Each number is 128 + 32 x the weight over the matrix's rms, rounded and kept within 0 to 255. Layers, rows and columns count from 0. Numbers have three digits each.

# layer 14 attention output (transposed), 320x448, rms 0.117, rows 51-63,115-127,179-191,243-255,307-319, columns 192-255
130173109126147081120054120104159121110130091110091140124162127176088144155162097213098126127142056002137122100119128145116117137125172056072158129129077166129119124097090108134145082123127128
103091105133189089167102082150092140122206084137069140177097114145157115149141187182123100150134154137141086156103147100144125116142159175134133116137132148124157101066057178092121056132105131
097153122156114165119108110114096119170109125142069122140162133126159117085122168144151133114133137140122138164159073156067104103113171090110130042044125143139176144159135142102129116182182157
131109112116142137106108098070141137111139174161113094076165143134101189130214141084143137148160134073113136182116113120115134178109103104164137084114134123135118116163150121115138162069127228
154138159156136106149133100150149126166132119153210131117128155075141119133135124064123196157094100173151115122130166111148046189041083184122110093124131081190090138065085115141177093083145121
143078184163120146108150142150147131083110130137144150104126156101123086155064150117158186118130128129130109166144208105174124123087142067194077147164160088155103115075115115142142132108148180
134153137123152147129145076166143159189114145098157158120125147125138150105078117168131151125178136161102144099095140173141153189128083144102116149097143095133151171158120124122146173157101123
107126123134126099115112193119139083139149061076119081079129119125092085140123161095142071171094093130129110103085129156103133116070104130158109057201140095113109142065121151150111144154108125
143157149104070104134143129166079107136156124117108129156107090096161203148115137106102145166105150093157186132121145136128160166068125202133141186111149108153036109171138115127136125112137105
146100137102090117128107153050142066106137194114122109211135171072104093101114112110120178146161134180127121115112121130125109136074128087160105135160103194102168118139132129147159081151123118
157134201113078172103150119090137118145146106130177118176148114102122152135159123094108157195140129104127103140087132078124137155120124123110150078076095117066106174136127195131148124177177137
145142115120113149135175116159120145167132117152168140058106145099112117100107178145130165224101111144066120148120151103140068092150140093127121116035196165111114108157091154127133118146152080
131102127140115116154186045067090109161124150144125154139130126088150144065136142145141161136124086186157127170168112150111088124130141155132126148121152117164055107165124185136149166160137174
176111110152140133171126125136132148117113099130106146078144101129106130107168135069147165121106141163093143134127087119165134126140119049130189095121137132073063105083092140122070178127058115
097149088137156162134110111088111150130079114114128125096187112147094158115162118109115154136151118157098130092164131136128182145159156089134092133120181106165112115159112157085061100130136135
103169085131119127123115174125135102120146147146117161144131155200161087133138104126190145114086137144154091160073110044102146122084086172086124107155156104077037143034127156133140088137222143
116130200065204142105131129137145124109125131083155076082129130103132084149127168170114163125152153056072132099181131179070167100195114148157183157103144152173191191182107168075125145156162136
095136129123115149110159125122137143162113197159136126174148151103090070171152103145177164058145137095090110122118118134142103117149119129095141167111148111140127107095152132122150148164059109
156176120060143110147153110140119124129187141140128121133145127108097112117142114090143163111119155110129095133123093127148145120086134094140156085139134140147126127153156149100144186146187138
125153077132126137145142119175129172080203146137135159113148116136151119136125138134119115075139222176129158147113136145121136130122123128066135140069077173126122148076091173104085078132090136
132047173133137118140093159145165143119148110178097141094140117151129193099158114166090089133117098138161118116102065112175146108099119053130168128189167146063062146054118134110137096143131117
178087167126189119206120195115147153149129139107115139070116132102136081158135138149139172133070087144150084171124181158144096173087116126143095110146113135122106182129147140124133114139211160
155142155105101125140114153077143102101122150111065113140118123137137072135145121118156169138110118139182128140127129089119126098138099134137123151159152173083078156102158098164161147117165137
115105117122154097123133120153112092136081089132135156135072145141157174129147118168123089159179157155042156096106133211143126130095204090168127149098116124113127088161127126099041099102163157
158146175157109119102107075177090104067119103114178154137150142128156186123159166094125145165172217220128112129103114153126148133134142099117170129083132144153133134138111127112096170128123096
074130133131137168168134172076153110146096134074142129124139094138124185178117132107117055158084140084106145130117144146075117082214111107114148111109152165093124133139124119121127135093120080
118152126115172174160187111147125117212132152156227105146133157144152129105124150143107104168160085206132150135210156164194114120115156215182080066131152134152121109149080154099088069122126129
108093129169157197090172145142189138146171087149174091039141072123136147099135107185091153158126118150086119159155092110102119105085133044140182111068145072145083134143119106153104161135179147
128126145132167092113190082128157076091120113120179151054045141128139108122151157140058123154174119155120159135134095109171124121111153119148150208137077101157127144136185170148191094128109145
141146108104052106158129164142140089148102140138112205194126171130087156150127166122149120128087075118150109136092165135188121119131090168141109128053078170166132134036164151105127143153105113
112121103102092138048070141114095129121152161117091133159092107161161106108094124159186036137155124105143149116120163133056140106116137061135116115174132218106188117136141124115120138138160159
125114034141114190126131143117101086146161101171105087103126150152160146143150067141095090113124106093086129067130082105170070134143128208044171160174146161138136156066090117110138137155100157
157121184155159093114147124160152152219127100205079059224179141102088153128211100090138152136118127119093082156132096101151143081127163171131192107158135159150137127165131127163142087164107156
163164117118145102181200147098134111185118130070101146153087145177139108098102147093113118160101128143103154136147090153196165111160136143158113119137133105111109117169110130195157142116069132
070115098160153106155077137135153084142126158150147107183149154130107098137135074131087122103119133112081119069102152092121186128126094094131113083136095121084138073091157145076134166170077098
139187126136183134145122084147143124122151105083098166053128106126230110116111188134081127147130138077085122152118133130142063151184139130097168102118162066142056073041160174148164194091137173
041132156223100098096111148125153105118115140087086143129123144182111093108102168121131088079110097110130127122151115152118084122100147117150171070145134140190135159132130052124172164126088129
113108142120091130130154136129146147126116166158091124150086135150095133123159119152140090105140125124163165160175164116141190125103111164099085125120102134147168224148110146102129122120117135
110133084157088143096136147204132150140110150106115152133115186108158046139094128175161150081191148090230150124175108062203134124111085137129110103173103138180148149080153127139136067122191124
140182159125103068094133158116165121111115136114094103150121166159164112148166166140096138087111176185110156192139106083122132152110216129137082150141149102213165132111165126111111140124117029
161175133113147132155101171168125096133103098116132174154101168104084146123150151111109128145133146156157141154171229134160121100153128104104127188129098149083148136134134177181144094167145125
141150159154131148126115157169132149165133126128123104111158048117160145130108123130129110132134163093137139108108157157144167141136170109137145125124114065123137153126086112095120137120094100
116084105143137051132108119118128117131128140151081064121111125126165125166124091119115136095156155114094124178147110115160113140193229127081148118128152137125162154154110145155144155146074151
050108129158119133125155119128138210143094109117132097152140146160139156130090141153122091099102103147106133122135099123169113081148178134139100135134149110124166163131098189180100143133179156
135139132114163095170106097126117132135117083153101153123122111132139177132117144117103045150120094117127139141167166113096094111041066151100126095163147132177142082089100175143185067130117176
147126124165139204142148131143137119092078139114162155120112114150122153119128161164120117109176126130141111171106104129061142114084091123160145129128140194103107098092144138131122150146144133
103168129097128165173092138119108073096140155105121093166122158120111148153135158108123142091153143132187106115124119126130108155158085126117133148056144175103166166139193113082118132124132163
135161183163088168111154093106170165131067119118115094160098126150116180102198138153100109119179116134097162095087133121098101160135160142129145094114081142098123085168128050140107177129122052
091113171130138156142132150117122120103109124190133144137141159127090172134088122073142161096148093131131104134177081187121126150082130112114079142104144113161124147153114127162119082157126113
125092071151153174145120091092129097082089108101149135112118123121129119142170134095181148124158134136129083110147087179121089130189094149113160139142125096046130113133140151125108207136124155
178151090091104143139127125096147165120103144090125127123182088148196112137128150157133114143098128134138145080141097123150114101144154088145143097164139143104145160081172120118076141142130085
164170138102128154131105118118162158101119140108150125125056136140134169151185129077148123086160148156126111111161153128136177159158125144092152129146133147139153115145108108125126130136130115
096105167154080147133081066155152187116123115145040129079147109085117143191106083097104102082184182112111104098112194167073129114103134037119176184153058132104089181108127156137136132108096128
134095050126130103069122116079135146152113161166180094122091173173134123133099164108119162101130152137102177128116164150104121131082181156143103065137194117196157172165120201098104120157148100
146120154094111103115126087108196103111145111181159089148098163096057149123146104134152098121094129083110102121148125123144112082120134139126121107137161154162092093125147134145090120105146080
183131072112135128140113161157109109144136168167121147134179137145121119167100113115184115145115175110138143100115115175101136111111212151134109094159103127115135130031121112123137135134165119
197161139074077170117187128099113105145170102100081104149126120137107110128165095116137156107102141127123157087099103135167119155136064128123149154135137108127109167169160108090088194130133123
100145175098079145132141100121136126102078182094155099118085122099149054084112159128060181131204118112167108113114137070084137134146158115154145139124146114101131149171195162109099175095092107
156139133124142124142102164128079160172131100129124134123120108151131106140122102129070112116154147138147115117098186141107161186127151112126066178119116087180091109040136118094085144116131190
157151097089070134141114147171111092115082086060147158058120081166103103155107156163117163091111079100150145100113138208134144118110127131133131078096149210124172184161128074145122103120119186
133163135119139092127140132126143119131092094136137090148132131136116136089093110046158100136101139105128089186154144131130121086131155113076113128150167161142149141125162177147130125125088093
134138125126149116094109092155155159143145107108121152119175114116124141165123148155135085183126115119118077127133130127167166147150125155101128188172195132133130089081101113185104099128111165
144189112138114135138137130146124191159108153152107138169143144098122140093097137176138115137104137164098167111142208084148147135127146132105117153141142154124082150132100136118061140147117168
114090042151118125127146184143122158086112087128151149155165108151127136143081095126124129154106127138076172135082136092130108166142097159150138182114130074140134128121132134178111164150121135
145139169120156156195140113077191112142112106099073154143157145172112105142147130161123161112074151119132130093123123090147146127097154166124210148105149103161146125079132156148116154079125177
# layer 14 attention value, 64x448, rms 0.121, rows 52-63, columns 192-255
176085160129096145122078130122121096158169042125149146098109119128151115087118145148118195112097141148149066093166102151099168166112098125144108087122040123144115147073084158145176116109158120
095155164121110126121166162096117121143075115089136079085121121143124203078144108104092146143197102096116172165143187100102071205144203134151108140148123124146091173101127111115124172122083159
149196083148154125140106191174170130134211098084141157189135162163136163151074131099125111134023078121100151107156122121157157124102113118232127105091179102149142134102163121078157124129166087
053163173076140149109136160126101127148110116103137137102137135148219142172137094169179055125164138122120168165121112183170107132163172103152104133115135139076162136179136115163121138179124119
134155073123155146140107181154113124225093084123192140098234163128161092182131177149126134119137135113141108155097079083154090051142156141078184089174104160094113095099101137115123118066116106
113113121114169153107166119146149139135124111185142070188092136114090117158151157117140126111080132113107073173149137072154114184138123135154148123103123107141110113148179100130072128165088114
138149140122108196136192082105139072130155181148146083150092112097127097130159150094169157165106153116078149177087142166108169148167123188133155113126137129096118148142160169123151094132092139
155106125104139154108125171132087152121108149121150111138085201193124136143087107183121147122151095155118097127139104126104109134108092092087176122094110120078110111111158081162123132075153151
132155165138160141135109131119178126156071162130119108127137136084135211125119149110106183165119077149113142081091143105089145167165077188065088085140140072151099101056142139231067179134088077
146113093116139116175098128205136149113146173122129060112104167115091080164135179086164112156103164120130122110139177140122108096147137132111134174126115119155155141126136099180145157142123009
087114127068070159112136087093141150105137198115082170111168147161092133118145099117079075096128128157101132163123090113142124160111094133106126124166125124162156135110110099110145083191173141
123151122149106162130134157129117113080089168129199121151112132138136056205116115113125172096159112099139124118172127053140132169091108151147109140128171136148114108082153115151138087143194070
# layer 14 MLP gate, 896x448, rms 0.124, rows 0-45, columns 192-255
123110049140141210098131153175161132176109124122155105110175098098150187142130101087164115126188091099076115116129143176102161165089138172118168145121200114092172112117105145098129127115138136
110088120116117122124115124176128163133203131149078087095191106160134131128104098089161084086171077138174090174140153134146150189109168106134138120116118129159148061141129114140130118229113082
141134065159109130119083067167113052142138079184133083152163181074057115077105129086099145123129160130068138076145199145126158095144234084109126169141094134096167100142056124127140127117118139
072094201142116137141100102122070120094143144084130083152097107129074135087129137139217107161112158086117129147152065088067127148161124162134110161115122138107128130109106145118174174138145084
116171090102169163140129107189124182122148094138173126144086128148090181131099115122060088136151180194145108067187117136126170121116069127096131114166138120137133128117088145148154146096117134
123091089081148155146111109101134171079173118167146137108134140131178121143142090096143156136143091117115150063130126144182195096108109089104152137165132176151115098117143144165154141137156125
093158148138113167073149128163196106140118136165123083141166148049100194105141121167128133125167131138152132105073124141101169164147172143108179075168129119096162154149142123039113099069086132
103152156143144110159080159130157235146080112127153159098148092160149067165090129102120096125089132122106125115074197141080090109182101094093134101162156121125134091120155132117155142096097111
118111110143148120128140098159126120116111163111133129143102118158135053103124119112122162136133127142164041052131139126073085173178151134104132099158085148091175089167152174151116094134127138
133118106107126080127105139088165110110153109111107083100068111154151178149141160139166167082110108147098119135159072178078133135178196099079144133079146156078151119165085160155126148150127094
119122140087155094195134184109089140141148152081151149111106142113130079194120103176136147142123114085115148154176191151200092172120091117111108183105177126166146144100113171067127114182113160
098138130122131179144153122144152115134113168134113111119116090175176141158188148178073145137154167152150164165126118150103102109179127168167124094109194156158106076164146135096158139128117099
133059130092100097165170073154157129148123203141109154116100149162158143115138145180105064178152112148140174106076157088126168091092117152138118148071079139119103136069144176099153107129139106
194151087156174147129087135131108114137123098103103108105181093150193134116125063169171172086122133102160152079094158124166156117069065083032133098168155071123147107101119145078048182160090126
151126164100124094097157108080100148106172194105104150136100171099098162169129136124105100145167121163133110137103086085087103140104154103099116132107103182106084153083140146101100149167138132
116142062190133152173097172176080127135130113125174055063067101112168145138159079166144123157195087145145140127159158055148142161140102122147146101156177135153071135187127095090071137138091146
120124113152194087145207116152100115178164162130188118168116119153144149119144101134042161105154075133119092112125168140120133159071143177135141115110132100172144175142090121130138130142112144
062126136152136176067134138121153088157083088098138189212178149090144122079150119077189094093137115095154112166158110110128138160138166139102161120058139162149106139119168119162085102168114099
143117109090152107133135128111163132168190170226128169124081136133118129107121135144089109129110072134143099134124116109122134123132192125155120118178100162157157130182161139101126167125119125
148061133110101115099174183142126125143090157154138149086106204094118107162093067147146155151080155156109150118154157091120131160149091127055145095111142098135110160131108136147148118131108128
132125126145090122146118130113165102160166102120158181120138107132111091134112208148090101134104139115137136125128126180149122146140113121139082118085163114100163129140068175130111121118103189
090151087113138131124118071146122193091145084222096125172083113110212093134115107120098166106129107134116173178110109130119177158149129115086124161179149173101160127104081125140116128107212198
179176106184140137108177111141113139127099175188161140108129144151041195152143124150146197112129056113134118132122173161144109173154106154117112213125089118217135076132192180060135073149112060
139127177197143109124141082089146168147118033137170116131053103117155114114106106098166166109130096150027171200137148148119103134098117102101153106154102130096125194126144158115117163158127132
074118173118136102163092106180145106101097077131100121082127137176087121144132120172064164177141119122114111136134120175116142152149078113167136112131166107159092173202117076170135092124084118
125115142134093178138097102173169060151168121099105137165193131104081157077175148118158180145102150098196118162075104078101097152116159126124119176149154147141144093209116096067142162134175134
156099094095118087141104089094066108178099123168109163082136110092090173124141116157088112114094141116105136129122120136116095142106120074091157119096091136105145139092049192135097165122122106
164101157161122125114177140134100104128133138175101117101126172115111158172134135120108055141145163141152160122139089135136081158143091160141057146155114137171143131169148143163146074091103105
137141160056144094128141123068147114109076123162101145123157096080090147170094097163109177134114097130172090169139103097158139069154081084155139118144190115158161166170147139146127089145171141
169176150150133136143110121104120126071133166089126153150169168109097082147144158118142084159130134106079148064107098117074129141174143113117112110142097167121129093147106214184145151133123160
112139155116073110147090114155135116149140091171136139115145121147171076081022150132121149141199119177099089133169133152135113046154146108158090174117149150148102103139104112119120115100167091
082128094110104102129132083093159084109172149139188098177083107121083115158143076165184132116124110109140186152176181184133148126079133131110074092124121130160092196129109146106113159093143142
169143102081088127127116118097149106132078128162158112123124164117097133148100100166142124091145150108105056088140078127120207153143109122150086132114173148155129125180150128152145112101084171
127158112126117091169165101079110088105098163096099180127093127136121155142079106176120138100128150096150129106161107136129133144145128151131134105064131085163145089164117125108112099160109113
123097143162060117053176131150205173083126137171074150109139132083156103142137170049174105157116127112164062158112103144069077162025100094125074131135096078189143055115183181104164142132240108
119089165141114128143084186059097197079161121062126151086173090123117112104100125168113073122135188041136105124108148084181157144071108077055084083122056116097138185092161080124012067127096154
091100145211162104154121161107111139130150118100166124150101146068112175141103087122185142166144198099165131098118145117089148106148129115083107103101112189080195144106071139147118129120111104
147152139128085111117147184123128180165083101076108097128143123101122103116173072095179145116133114089137120111118179089151184127167129146116119089138136111085135082125117116130081119134130140
103101154121113060181130095125126202101154167138108163115060138103255110088133132078174173087079156125113103186187097111110092143111110147113153114118132190120104118084113139092144110150148193
139142095184103075086126119144143222096128156098205117086164103111147111056119065150095195120167141161141118158188157139108159138114190101136174130143088133144124120088155118162123061129105163
155156131163136107095184145111130141134158158130123098120139220147076180156080078125119116110122089157115086109141169121134146070097102120108109059091142126121162128126121117125142160118160182
148196158147160084182076126094121119161223069146049126109165131123170132154084150113092127074143073082124159118098096116097107102123173148118128137155092121106041125093093114098126158113169111
202146122137175151181153135127105092087185203129095113123120157104138146135070117094171109087203135119100144103095155136111164098131173124157060164143115116149141139090150124145152188118066126
147169109109130137125188127121176100173070112175089142092123068142164109062133187174127093079115130073102131067081162121104038210135074179102159096107168138118152096104081102127122093172104107
091067149166082119085111119072130132159159184109188072092062117127113120090156112077097128129121083187112137128127054151122081142083150160158161168142140180131088157129106148030090144175082156
122099206085121118136096093123130140144110170143173180121166111083136104107112143060193140102151128140125199060142134111118143140137123137137110165140135137163130109079187077148168122156167164
# layer 14 MLP up, 896x448, rms 0.129, rows 0-45, columns 192-255
132147101104144127108081129124201132105134147133114157149140183085165112117073110154184107093104153154169093180129129110152105190168068143109091148123134140119096126096113134080095167146099218
142149142127105132133138097146121105118076114125127117156139114128207133194123162098077081155129132145110174080172125131100040130134171137080120138132116180139144071117105188148106096092125079
146131121113135145099182176105121144095138155127129126150082124123150123155156097141103134124098126112154134160123132130150127124138090143113150147098112143151079077116151129116131142144091106
071212187118176089092144129155089156115098138112130081153090072141135115143115130133148116126102148104149139136133102094159073166166132083112106178126145135116165109142163139095111094160084123
036125087160133144143120076146076194129171102097137091112125097180130147120217134150104107097157145143149107154156137169134093052093086152110122174125107178188093152091095138109156122093152108
134109160066108161170171133168145160113125153146155154162055081076163136127117107120191122162117177118127158101165136138128169083138096172133163146150087128146117084092156119131151112101191150
145159168128156104173121147060128099170138185071158142119160074152183100139140127149145170182132123124104098088121141181122131188130151112120169155109157110127108083163098153147128117171169180
115119118166063084110083126168201107190215089120073116174117138089116146079153161159163181155167112122180083131133127108092136088125101070194097146101074054079179144141117119116139131156128097
162142116101129117106140134078133119093138102155129138124096092105102094137134122115082159124143136061143167204130106110134134077150149105104134088106136101123061180120175100103120141160115088
057187182103106137070136057163133151124058091077162136105159136108106132117191192125106065155143086087136154120120139140136180135116130119147109109133120150147164122084209164151152107122113105
122103161110105126130140069141124080079127140151039174140154153106063169159134094091108144106141189182072056132108160136114113159114160134114108080134144082165094169191157156111132118147150138
138126132132165096104142121140137152128140166104126138103144142122073117114054124153068089151153128098103086094117201150121108119093108140119134133135128089134127129109108090153121079065112110
097141093091138140165159145182147135126119141072209193069166109144157132129095113189091093150121129107150154149138099130099134065154113111137139142074050100117093169116137161132180156107132111
135113196123166094112123141152115143113199128129143117138086156165160151174057110141152110188199105188098113145152117092148142134084090119172118068100142017175184098143118127168142120155190093
101059094109114146079089117121133060117085129119140151144113099073109179127105108164101125097118133102131107148165093125117105191134145123145143141086129117115141147148173127099134141077169147
117108144052175112121130093123143128144145158131092158159088130130133144143169128133111118162126117123115099115131146151127145111147133084139197092135071094132143102088151133098079157080138174
120065049075080142139100145175145085173124084097132156120146052157118219160169159161134136137104102161115101123174085135146126104147137150078098133105096120109150123128136208157140123113207102
126074151185139156161131145128142146199142116160115118096130108078124101196132126138073138077088139128135140173097124130122107095125054085183100085122144119088205153084092144137144097115066141
156135126148140106139116042082129169129085110110185068140154091142107178165140101086082166134088119132117172096167070113114151154125113089109114167118119126179087106190142149140054042112111073
149121167127142183211165160133092131106089114103166086118090178074172128134109149132120156122071077150163093069109117094131081203153122112121152126190178149110142145101079139149119150183095139
159119153158081056157093145098146079114175136141139144183119125141133162116099169201113175159133121073113168081125109061133148083153145187100187085134104104143128104128092161114114150119163144
115093131118132138141140124126137151164111159093086098106119091108177069112148160160153163085149125216084193138157137168182135149103185165142122145231178166068123139131092156149101109196119139
146067175150144146142176076130149072150146118199132123158141084137186122115087096118106138126118094136114077104114102120108084110110154054127159138147102118119103097169113092155153087171079152
159159081077195137199128163083170105147124236068164099140152162161089142173183192167098113111131138114198136060102102119152163165200147126161106108125131122187137088102112154126137129093153086
107126144105165190160145098141159089122074062188105156138134120113112099166128154179135143174086089149102090153160129095121112169125186116137141108121095114171162206117101113117158174127086143
150128076116135081158172179120158166172128147119091152110100106127131105124134143052116132121181109176141117153219128185139134114122139145159168128118077095148191111126124154103231131085110138
153138165148165153130183133123163132090107138079149130182156145131097128122105111110125186071096080198146125153105140102127131126108104194202126108176128071104129132154125120085181193101109165
109105185071085126109125092183176093109103145141103107096147136051144149145103125200090168141147134181166147091129054141157115132118159138150105165095118126135147118182094170117171129162149130
134075152135108142120142136113123124131141120090145113150137148110112110108178078098115129170159122130069123179102095129113117060212072168134161186114081106163127140147170125147106128099140152
116166178131112089132149108108073146087200075142104109118153111140191160150109092169114158105187058120182136111187198085100115084133135119210098086082104169107172134127104073136107115108159103
133076131105149176145083139143121204169116086122146095139126146141138121094098162159078147126111166078118116165106129132142161086165111127140142109141166128161135071106033221120095086126153145
143138062117144150140132170101143129096109162088106117147170062121128156154109090134137165140126141169133132098140052141128127092091053120170113129113141163186136108108178088146177144076122171
167086133121164123179108157132123181149102099143165134120114048116114088158170132125179114137135086162135141115165130103110197146087112149155159127106080172161106151140141110126144101141150202
125105105206123116119164147161163152179102102097109068169117138119117110147150134186143099129099121116141097110195145082098149124079091134051084072061128129172057162103160144116177120133139162
120208124122133136087162159129105168142070094167104144064133124117142123111129103082204117082098124076122127186082138193153134154105126127160111121144126088104158110136137148063122129134184102
103102149078132162154125115149106152079114111088183112173129161147124170148072105214146089155203139058149076144073170139186128108140114137098125105116091166140062131108094144101108128217126237
179092150119144133182180187141083155149116135136103220112119091121181138114130122159080104066137123072167133134140151101106060129163107174115022115046152095120105103131177099065124132133161106
137140067126010155103113137102116131204109106087116123128131145148107105069172109102189093110103087068122137120107175132106149138116154147099101122159111170100173112133038122115094124099135167
139134199069121031164133103165174120167165104086057050172101103091191130105135146035137107080131111069128175118145134170119099206177102139096129134143066104104146172084138099122118100080135138
156146144133111063144110134139120154121163116147150158103140164150151082112145091108108142119168158128134121207139130143125151131133145125106118131161076099144134113095173150130119091121105164
093191141115125113106151219154097168135180133137116121122149166143114107193105071152167137187122094139152110093118119188133114115181162116081060136150156155141071110182152139124143134186135078
176124149163162140116195096134149136160136108193131139135147113132169121095130158138127088167105109084158094193077131100109125076159174199156125177163114133115125126108130126113123182149120134
137197146134083057144107094157174129130126109087144140117148136149081146196098131118115111093129185191143127130161093097116120137086152140169155057124165129152108109132150133122099160099128049
099104144171074134083141075122149162114123172114119098110166072103091139135134123130181123126159134126148126165194130108089103065137146146070101119145091173142094126099136144133136133122143129
119139106152087132122068116111129148107126147190154159150107137096093136179097109160100145167151133099140101116113105138128166072132185127171098150138110122134137071058159146122119166102134145
100102095157116126114090161072125094118093070024158102124111189133094126110191087112104107138130162097054171155121122117101107180106153077152121079133145105122099125119099177130065127090103170
# layer 14 MLP down (transposed), 896x448, rms 0.126, rows 0-44, columns 192-255
115140112117099154112127189143110124106139117098099093109078139130104109132103064176136206148089194142133104105129131121189057105147115162089121174172160071122130108097158111152150119112112099
174167116111132125143166149168140169100133103103082113177078115160131156100049138128092126146115138127101093096113148106083112084105145167115112084131132154117099117132113094104077097060132090
138105112145155083208044053162133090151168098215113105104160113140103115087066173057143152141120137155074135097127144153093126111148215129128105103167130111136160139172116113125126092129172174
143063120072180123100162094112106171191127162123123107103120151105161137216154080094111133152137082178120122178134137147152073111153100143134134115130135110116140121045145106099124138215133188
154156172088082139106088147091134131188103138134116122174088136145154060144116168071120099117128107106102113116137110115179111143100133121092211094107102172126129144147169090106141129137078107
068093092137140078075132127173138093112123151118167131173135148114118120149063074138147072102113161145151167113144143162126142143100107088092138117104141124079160106169179078183165081126189063
135051088147132100138110117140110081149145115177132173106119108090153118110180129089136072128185095133167066168120126099073135170079138152133127141092068100103097166192159121135116090135073144
062122148102087146123077128111096132057136106089149140108130074126137104146085118214120163208108115128129136128105138207071159143144146112116134088138134105163158107150151113061151140152206116
137142116121108176099118195109164143178133150144135094128163089104102147143111139165087108124124113156091173152130162133146159120118085110117112145133147141139134123128098115053142055163141144
158118145159122130116123116149090084113075086133111163139108131120082134099137118170095130091077088105122191106060094084111116148135128099105185117174110093147045113121154168082120105145134148
147161122141174092113096142169091157138152104150132062054149151135093131098095153169173177091120142170142057118141120102123158075111107043097106117117048102106194099112104131090089096128107184
100078080154086145158154146115092087138056153053072167073104124171140129087132126135152126140149142138113145154120065163106122129085127124130158153120143103114119107092177113152143134105124142
145045143084099113168107072118107170141175112085125126127078158163152106176111061151149149181159109139128112167183120198082117083135080116073110131121122135169106108136115156088113155173145119
103140118129128157144116142131120098109165095132116117107133190124117147091103101204090101075141121106039101115109152113104195121153129174124131070118155125116132115149160130132074090159173088
083082090133161121120122121088097143132083090138142089108122077189123126084126138133181142076049113093159137112111146141134133123123112130147143110177112069205123143118197123139139130098136189
138082135109147151119091117099179104087109190073119173136183122172139124126071169167110056146149212062122136070120173170072128133120135114162134126131099142126199119112140073132122083109116160
091162088103090202097100185092142114114134159146158158145168092141140134154098126101133060145128145127158095093150143094180204083087141129048150143074114127105128130110121141143065152132142146
066102144116182141101147165146089122122158109129100144125124126211093100124150100087048131139129047116148111089068157146101164072093137117133125176103147111178108116148080135114146158100157143
153103096141097094137146100076136125108187123117048061139121166067117163089137076142121171099125128129104121094180178148137138141130130182112126148102100165126161140133151174128104166099157121
087147174109113089150108106160144093117096045084016095138135129097150116101183150140122119134132095128151137158147097145121157159129132122140197091164092127155163101118138121155092171199139124
129130087101076119121136167116141089108164154168115129156173142133144082100123155126119093152126049106138101140084207129123185158096205072072129106137154152090139159109151154122110159144160138
129109154109156139092167172153116140167068103138111139109097058093133103112099154133081144126114149124165146090097156132158186092120089125166129085130085130147079066151145153143156077170131102
145103090133160100081151150162135158144183115125119160114085132162083119096173179101106132111177099164131112216121107132121131099184142170091137046138149155077113109146071128064123189115143116
077118129112125081121123100142117124124103162073155173078117149171150177113134088111065117164110129155151153169190121126125138139215145179102091081103090151119137127153071118168127114150071105
176131177108146074172112109115135158169143136115142126141108103067098163199131128163108166065157123125149129174083107142126076149104141145103091095094075091169152119113102149126144120191140148
090079128118127126114192181146143116102083187126139133121063118130130161059133110142206131183089122129115127057148053049106063094148133145155123116140136122146144137097062095148117135157130120
110130150144168133134097150131101102086088108131105105182150100074106198142088161119102105127136145087174091134147147131085069158067137129113152173063066065115143128150132116116105158123123091
118102123114130155129105145124125094113110062094144133138151157153118132133118079106117134172174159142127184112120148140195164173098114119160134133120141127095114086105093102116205097093135116
130092153119116131148156106165058141146117122172151167140165162134173152119112115070144120114174105140084148192165126115105144125220139135147179132112132087130111110117131111160154145119111109
104067091078142150092127186190157124143122126130124175119119137094131095144149121155174163179117148134081151134126135136189090166101121172160108102137183136116083121089086184182129103154115136
086096137086070096164063123168076080170186149117119249095073178154076078098138105095135117119129149149184094087108153105069083173164096106121100092126114129116156099207136108092131138125166105
098143135147098121108156128089129142205122106123112106157173168105143099125066095154065109107117155201087110072103157101140143180107164160164126164129166121139118133041123171106114106136101206
123128136095171119137142089173107120085109103092210106168151133142150181125102129148053144159134120110085128141102101165153131119128136112173136098153102155151148103178150105149098131092098127
158118145132112170159121106109073177086177086194143110136147117088149128105164111096169087098117088137067175122137077132169061118187090167088154111214092167068155168096102130086161130103135123
144150122099068185138163166157156117162071137139146092109149085098088149182110090043138145134176077118131133081147108147139172138114132136189087129106119096135113139110096138098088176076138090
178166149098126115172096148143137102195073121182140109107111072132148121082124193082129215114017133199137164202147131160121098146129116140126110115087176154109122068189119067118130170091073094
190166185125115109131072128128116141125131166061164096140154127108090160112154123172156075150135111146121138153146121149100100139129074158107127225146123099173155072091181109189171138138105059
168090130134153115129114140097122171094147122126153124123150109160127079110152098137163133076145167140172101106153104131087120121106127141090164134098119199080201126142106186130059158165089140
102075183137161133153126101160106125124119113153131132064088156159145134140079080114163172190146117135069181101117109160118107157155108194162078095125149118180103137101109071043170027160138160
124133140137118115130128190152095119145124115141134120110128097156123088136098081137097116093161150133172089116146105152038120130139115147109148193097109142092187105124153117140166112083160136
147149082106121110121138156122140162089157134169075158143122147090151198184091126166102149121115128128118117172130139104172139085157141100175049120148167151099125120195124129146160139123146076
122162089111114089146190112170081200101118113144133097094159054118129130139054105089159114173175129107160127125140107076130113104104114106134127134139172117125133094099125155139110126159154122
125162145098108132140164090146184112104117133134212145114105089142150085127104116131129081128083110099129188148121098105131105076082136157151108069104059123120118090156178100103076154162123115
133128113142152126104129112124151173143185129176113100121083134096098147159106105051139124171122111095114123091159073113189096105129137147146182084114144110144160141062101141140133111142142142
175174114110118043120104097174116124037141100185116173146173205172168102142138151165127103138110083208184141147088175096092106152158117103157099074134112106121144141118160095182183172154112141